python train.py --hidden_size=256 --num_attention_heads=2 --hidden_act="swiglu" --init_std_o=0.00548 --init_std_up=0.0219 --init_std_down=0.0033 --weight_decay=0.0 --warmup_steps=557 --schedule="wsd" --batch_tokens=32768 --dataset="wikipedia_en"
Each number is 50 + 10 x the weight over its row's rms, rounded and kept within 0 to 99. Layers, rows and columns count from 0. The size before them is the row's rms in percent of the matrix's.

# down: layer 2 MLP down (transposed), 704x256, rms 0.0491, rows 550-558, columns 0-127
# gate: layer 2 MLP gate, 704x256, rms 0.0567, rows 551-558, columns 0-127
# up: layer 2 MLP up, 704x256, rms 0.0532, rows 551-558, columns 0-127
down550 093:56 33 55 40 61 47 56 53 52 56 53 50 49 64 46 67 64 62 56 52 56 72 60 41 61 43 36 41 54 44 59 41 36 54 61 53 66 51 53 37 44 46 47 49 64 40 66 43 51 44 68 61 49 66 57 48 42 64 42 67 36 42 57 65 57 47 49 47 50 47 58 34 38 47 58 52 46 57 59 31 45 46 39 61 53 43 52 52 47 54 55 61 62 50 39 49 53 33 56 50 57 54 54 54 45 61 39 66 36 49 52 64 52 46 38 57 60 53 52 48 36 61 55 45 37 73 53 43
gate551 086:62 44 60 45 57 70 52 39 45 52 47 61 60 64 50 45 62 39 53 51 55 57 58 44 51 68 63 28 52 59 47 44 51 49 53 56 48 60 65 71 58 46 58 40 52 61 56 63 54 62 40 69 37 62 66 54 71 44 56 56 51 44 46 44 25 49 50 62 47 36 34 62 61 40 46 56 47 51 53 55 46 48 45 57 30 40 45 46 44 52 55 79 31 39 63 53 43 59 38 58 57 44 56 55 57 56 61 67 43 53 37 45 69 42 45 51 54 54 61 56 57 48 60 50 55 50 48 46
up551 091:59 26 32 39 47 61 45 47 18 66 53 33 46 46 65 37 67 52 54 55 44 47 36 38 35 46 41 48 66 39 53 68 62 36 52 57 41 46 46 42 37 68 53 46 31 52 54 40 60 66 69 60 42 63 39 61 54 49 32 45 42 60 59 66 57 63 44 58 67 60 69 41 48 37 41 73 43 49 58 51 37 32 52 48 42 46 40 61 65 51 47 60 61 42 55 35 66 46 22 63 37 58 59 38 63 43 31 47 68 51 44 48 51 53 49 43 33 87 38 56 52 70 52 49 55 52 43 44
down551 093:54 53 59 41 49 58 49 00 62 49 63 56 51 49 58 37 56 47 57 54 56 65 60 39 56 43 59 40 53 51 48 40 74 48 63 37 53 40 51 39 48 37 33 47 51 38 47 45 58 63 36 65 42 66 53 44 95 42 66 46 56 48 46 61 52 44 42 47 48 60 59 43 35 41 45 34 44 55 53 47 57 63 46 52 57 55 36 52 43 53 49 50 45 53 66 65 49 51 72 62 48 51 33 45 69 44 62 56 35 52 54 58 59 40 50 56 54 59 65 37 55 46 50 51 50 44 48 66
gate552 102:47 48 54 37 49 56 29 46 58 42 44 46 45 43 45 67 55 58 52 41 41 48 58 39 45 53 63 60 51 49 57 55 49 67 36 55 76 54 42 56 57 52 35 56 59 24 53 45 48 60 53 50 58 55 57 49 40 44 55 53 57 44 49 44 61 63 57 36 49 60 43 49 50 39 37 49 66 59 66 50 52 47 55 56 32 51 55 51 46 37 45 55 44 55 50 52 49 79 41 58 51 55 64 49 61 47 44 57 58 46 69 56 56 56 42 60 35 63 45 66 54 52 55 58 33 40 46 45
up552 098:60 46 65 56 42 48 63 39 46 35 53 35 65 37 50 58 51 48 40 44 53 56 42 48 56 34 43 58 49 52 42 32 40 38 53 56 50 48 33 46 36 56 37 39 56 46 61 38 52 57 55 60 51 51 58 43 39 40 60 46 42 40 53 37 57 58 50 41 58 47 50 41 43 37 32 44 57 43 46 60 61 38 48 48 37 55 49 35 58 58 49 50 46 49 72 40 53 66 28 54 37 42 61 62 48 62 51 62 33 39 66 45 43 71 71 58 40 57 48 61 46 47 65 47 43 59 65 59
down552 094:36 53 48 37 54 48 50 34 69 55 47 56 60 49 79 51 49 41 53 33 50 46 58 41 55 42 43 50 60 50 55 52 64 53 46 36 50 54 43 32 30 57 59 51 49 62 61 26 42 58 55 57 37 50 34 57 54 50 49 44 50 55 58 33 46 49 53 64 58 52 53 61 49 52 56 41 62 48 42 70 57 43 46 36 50 74 40 31 55 56 63 56 59 67 50 53 52 39 41 52 53 50 58 51 42 57 39 47 33 29 52 55 41 54 53 45 52 44 49 64 58 16 45 29 65 61 37 56
gate553 102:56 61 34 58 37 61 51 53 35 59 51 49 55 62 50 50 49 58 35 72 49 47 45 45 57 40 43 40 58 55 49 53 17 65 45 61 57 50 64 58 67 47 63 53 62 58 34 42 46 42 47 50 47 70 29 60 49 53 67 59 48 50 51 52 62 65 27 45 42 57 46 32 35 60 62 41 41 38 45 47 43 47 49 52 58 35 50 43 51 44 50 46 48 36 45 52 42 47 38 34 34 48 44 47 56 69 72 43 47 64 56 57 38 14 43 64 53 62 50 55 52 52 52 45 73 53 40 53
up553 101:40 47 47 67 39 65 74 51 59 64 60 42 48 45 45 45 57 44 51 61 55 48 45 45 58 39 44 59 51 42 37 64 36 47 56 62 58 63 53 62 58 47 69 77 52 63 55 46 59 59 60 62 61 53 51 51 44 54 65 37 52 54 45 46 43 48 46 47 44 45 51 53 55 55 64 41 38 60 50 45 33 48 55 44 42 61 50 40 46 32 53 54 68 47 48 52 38 66 58 42 53 38 34 54 47 50 54 51 48 56 46 61 51 31 62 49 50 53 45 44 45 42 55 59 59 35 33 57
down553 102:59 50 74 48 63 43 68 49 38 55 57 59 56 40 46 57 55 54 71 25 42 52 59 56 46 49 41 73 35 46 44 37 72 49 60 66 56 44 39 41 50 38 32 50 37 40 57 42 54 57 46 45 40 58 54 57 71 38 44 49 44 51 50 62 52 57 62 39 47 32 61 58 52 48 57 46 51 62 62 52 40 70 64 62 56 61 44 46 30 52 46 74 48 58 50 56 63 61 58 50 40 55 50 43 32 52 38 67 74 56 52 57 44 21 60 53 65 60 50 35 56 54 61 59 46 64 43 30
gate554 096:45 56 56 42 49 58 52 53 54 60 55 69 58 41 45 61 44 51 59 57 66 50 54 52 45 53 47 55 56 56 59 66 58 50 32 50 61 59 57 54 66 34 40 37 38 48 56 34 38 54 58 44 72 46 30 46 64 67 53 68 62 34 35 30 45 47 48 59 36 65 26 37 58 66 58 43 54 45 75 41 55 69 34 43 42 46 48 68 51 55 37 36 63 60 47 62 54 49 68 53 58 56 34 49 39 50 53 51 53 50 55 64 27 62 36 46 49 59 60 43 64 40 30 54 41 49 57 51
up554 094:57 61 46 50 48 50 61 42 52 50 41 38 28 68 35 61 54 37 40 50 63 50 21 34 33 57 52 46 53 37 54 56 62 34 49 52 60 59 49 50 56 43 40 59 58 43 41 46 59 58 67 56 54 67 49 63 43 58 46 77 48 56 42 56 52 46 40 50 59 59 41 29 56 52 51 45 42 39 45 36 56 51 62 46 46 50 45 48 33 28 50 34 56 51 52 58 51 30 66 49 63 35 58 33 46 55 47 43 37 53 48 48 51 57 55 57 45 47 53 64 65 52 63 38 47 40 68 31
down554 094:46 45 61 60 59 65 54 51 60 43 44 58 64 53 31 62 49 57 42 45 34 59 69 36 58 56 62 55 55 62 42 58 55 45 61 39 33 51 41 51 52 51 47 50 38 47 49 45 45 42 38 55 56 36 44 52 58 54 58 41 44 53 42 32 50 76 35 58 44 47 59 50 51 54 52 43 56 36 48 56 35 57 54 47 46 40 53 52 50 50 59 59 51 42 52 31 51 59 53 46 52 41 42 32 43 57 38 41 54 31 44 57 46 50 34 51 41 48 42 49 46 41 51 37 50 44 77 47
gate555 095:47 48 50 58 50 35 44 63 48 55 54 27 50 52 56 39 50 35 62 33 30 54 54 71 57 55 63 46 51 42 51 48 55 46 39 54 47 62 57 44 54 50 62 42 63 31 43 50 59 42 42 60 45 52 56 44 51 46 47 53 49 41 38 67 47 52 44 48 61 60 55 43 66 53 48 57 42 50 44 48 49 37 41 53 50 38 62 46 26 34 45 53 48 65 56 31 51 49 49 46 68 54 29 48 57 51 62 59 69 20 54 54 47 23 51 58 52 51 45 55 61 64 45 50 45 52 49 51
up555 095:63 52 44 41 63 45 56 40 69 52 47 26 58 49 62 53 52 45 46 55 56 38 30 62 41 43 54 77 31 53 50 46 46 53 39 56 34 64 49 65 54 41 52 50 47 28 66 62 48 44 54 39 52 45 67 51 53 62 42 51 48 56 36 58 44 39 50 56 35 60 45 59 43 54 43 49 75 49 45 67 40 41 45 33 45 50 51 43 26 45 43 51 64 44 56 44 43 43 35 63 55 61 46 58 69 68 51 67 47 45 29 46 51 20 52 58 61 70 50 51 49 48 40 36 49 50 58 53
down555 097:52 43 45 41 40 45 51 01 49 42 63 51 54 43 38 51 56 32 47 57 36 45 44 46 47 34 38 49 50 44 37 51 66 51 55 55 43 51 40 72 40 58 44 30 62 34 54 32 74 56 64 42 50 52 54 44 58 64 53 52 57 53 44 51 46 28 50 51 61 29 38 56 54 28 41 52 53 46 48 46 48 61 60 34 23 52 68 26 49 51 51 46 57 46 55 56 43 65 45 50 43 52 55 48 53 44 55 46 39 48 58 51 39 38 52 65 46 59 53 50 35 55 61 43 44 48 49 59
gate556 102:50 47 51 35 47 58 50 55 58 55 41 44 53 59 51 62 50 78 35 45 42 39 56 55 44 48 50 35 63 30 38 46 33 50 39 56 32 48 44 52 39 27 50 56 56 40 52 51 43 38 57 60 41 56 48 45 35 61 53 79 71 56 57 39 60 47 57 63 47 55 45 42 46 54 58 59 44 72 54 34 61 62 75 52 40 69 62 51 54 36 59 44 52 66 40 57 39 60 50 50 64 68 55 58 45 66 51 57 44 60 49 43 39 24 43 41 48 54 44 56 50 38 39 44 53 55 51 52
up556 102:48 39 39 52 55 35 43 47 35 45 37 63 56 60 49 40 56 35 27 49 39 44 54 40 46 47 39 51 45 55 57 37 44 56 54 61 57 46 68 48 47 56 53 50 38 57 69 39 36 53 50 53 59 51 48 54 62 59 50 52 51 38 45 45 39 46 47 58 45 67 36 52 32 47 54 42 52 54 39 55 54 56 65 67 39 64 52 50 43 38 46 52 46 45 42 37 68 36 52 27 40 41 57 55 69 41 30 51 61 57 55 40 52 47 55 64 39 63 43 63 59 49 60 46 53 48 62 55
down556 106:43 34 36 59 57 56 63 36 56 59 48 47 65 35 64 48 61 49 59 43 55 47 53 56 49 60 38 62 41 39 53 44 65 32 38 51 52 45 50 51 42 57 37 46 49 67 41 39 66 32 54 64 52 55 74 54 48 52 58 58 42 55 48 29 44 51 60 53 62 60 50 55 42 58 63 38 46 42 47 41 61 49 50 32 63 42 34 52 54 61 32 49 38 44 55 56 61 62 44 39 51 55 45 63 46 74 51 51 32 61 56 44 53 69 53 54 50 51 43 65 44 45 53 57 58 37 43 57
gate557 092:56 44 61 47 57 67 50 53 50 41 56 58 43 43 47 34 35 48 48 59 38 37 62 53 51 74 46 39 42 68 49 67 38 58 46 66 49 52 70 63 60 46 43 58 49 44 37 57 59 46 40 47 68 61 41 61 51 48 48 34 56 53 40 65 28 26 71 67 52 35 33 45 61 50 54 42 43 52 62 61 52 59 62 46 44 56 43 53 50 58 57 53 64 45 43 65 58 63 56 51 36 52 28 46 54 36 60 55 58 53 47 42 38 35 47 52 71 41 73 57 64 39 44 45 60 78 59 49
up557 095:54 39 47 57 47 45 44 30 43 54 45 49 64 52 35 36 45 39 45 60 50 45 34 44 61 38 51 67 48 46 46 43 51 57 41 44 51 39 64 54 57 52 46 33 41 52 55 29 37 44 50 62 44 64 25 48 42 36 32 44 77 52 57 50 46 54 44 53 32 58 47 46 51 36 55 72 58 47 60 73 70 48 59 55 59 68 55 45 46 49 47 50 44 56 47 37 56 64 49 49 44 50 70 32 55 61 49 47 68 44 65 59 41 63 62 64 62 57 52 47 45 43 42 67 46 66 50 55
down557 099:51 49 54 36 40 60 45 49 33 62 51 55 37 44 52 44 38 57 53 56 60 49 55 45 65 63 48 59 53 37 47 50 51 46 49 43 44 46 87 52 52 56 39 52 43 55 45 64 62 58 73 39 53 30 54 52 47 76 44 54 28 43 44 47 40 37 51 52 62 25 45 44 47 48 57 55 36 34 51 59 52 50 52 50 51 50 57 57 45 36 46 50 57 55 41 60 60 25 51 44 63 64 36 50 37 47 48 51 45 72 49 42 49 45 35 58 44 37 61 56 45 45 48 30 36 58 56 35
gate558 108:34 73 44 51 53 35 28 54 66 52 60 50 47 43 23 64 71 47 32 45 36 48 62 60 60 45 48 47 48 49 54 62 57 54 41 63 50 59 59 36 70 40 54 55 46 34 46 40 31 48 52 46 54 67 48 50 33 43 54 32 54 60 65 53 59 50 63 20 44 54 47 50 60 37 66 42 36 48 47 45 41 44 62 45 55 56 50 58 44 67 61 26 51 33 45 72 52 55 47 42 48 63 42 48 54 51 48 54 65 54 58 32 51 32 47 56 58 69 49 53 41 42 60 68 62 28 26 41
up558 100:38 40 47 51 74 56 39 65 50 59 31 14 54 32 45 56 44 29 46 39 43 48 49 62 56 41 45 45 44 53 58 54 55 50 47 65 54 56 51 56 52 65 38 45 74 45 50 40 50 42 47 56 65 46 31 47 44 67 52 44 43 47 62 59 63 41 49 50 54 42 68 67 62 48 56 39 39 32 46 61 26 50 40 40 61 57 53 46 61 65 50 37 23 48 53 51 64 54 59 49 49 54 42 72 48 47 53 39 40 55 52 44 45 47 30 69 53 58 41 40 45 48 44 47 49 38 63 49
down558 096:60 38 55 64 46 34 66 48 39 41 54 42 60 55 40 34 63 37 36 55 68 64 40 42 59 59 70 40 57 40 46 28 50 36 51 53 43 44 48 43 49 49 70 64 45 65 63 49 53 30 51 61 68 47 62 55 70 37 54 53 62 44 40 49 34 57 45 47 53 52 50 52 69 48 57 41 51 62 66 52 55 53 51 74 49 38 48 48 56 42 49 57 46 56 45 34 37 36 36 59 45 59 62 53 58 35 61 45 49 49 45 34 42 44 50 47 26 45 57 39 60 60 60 35 60 60 61 36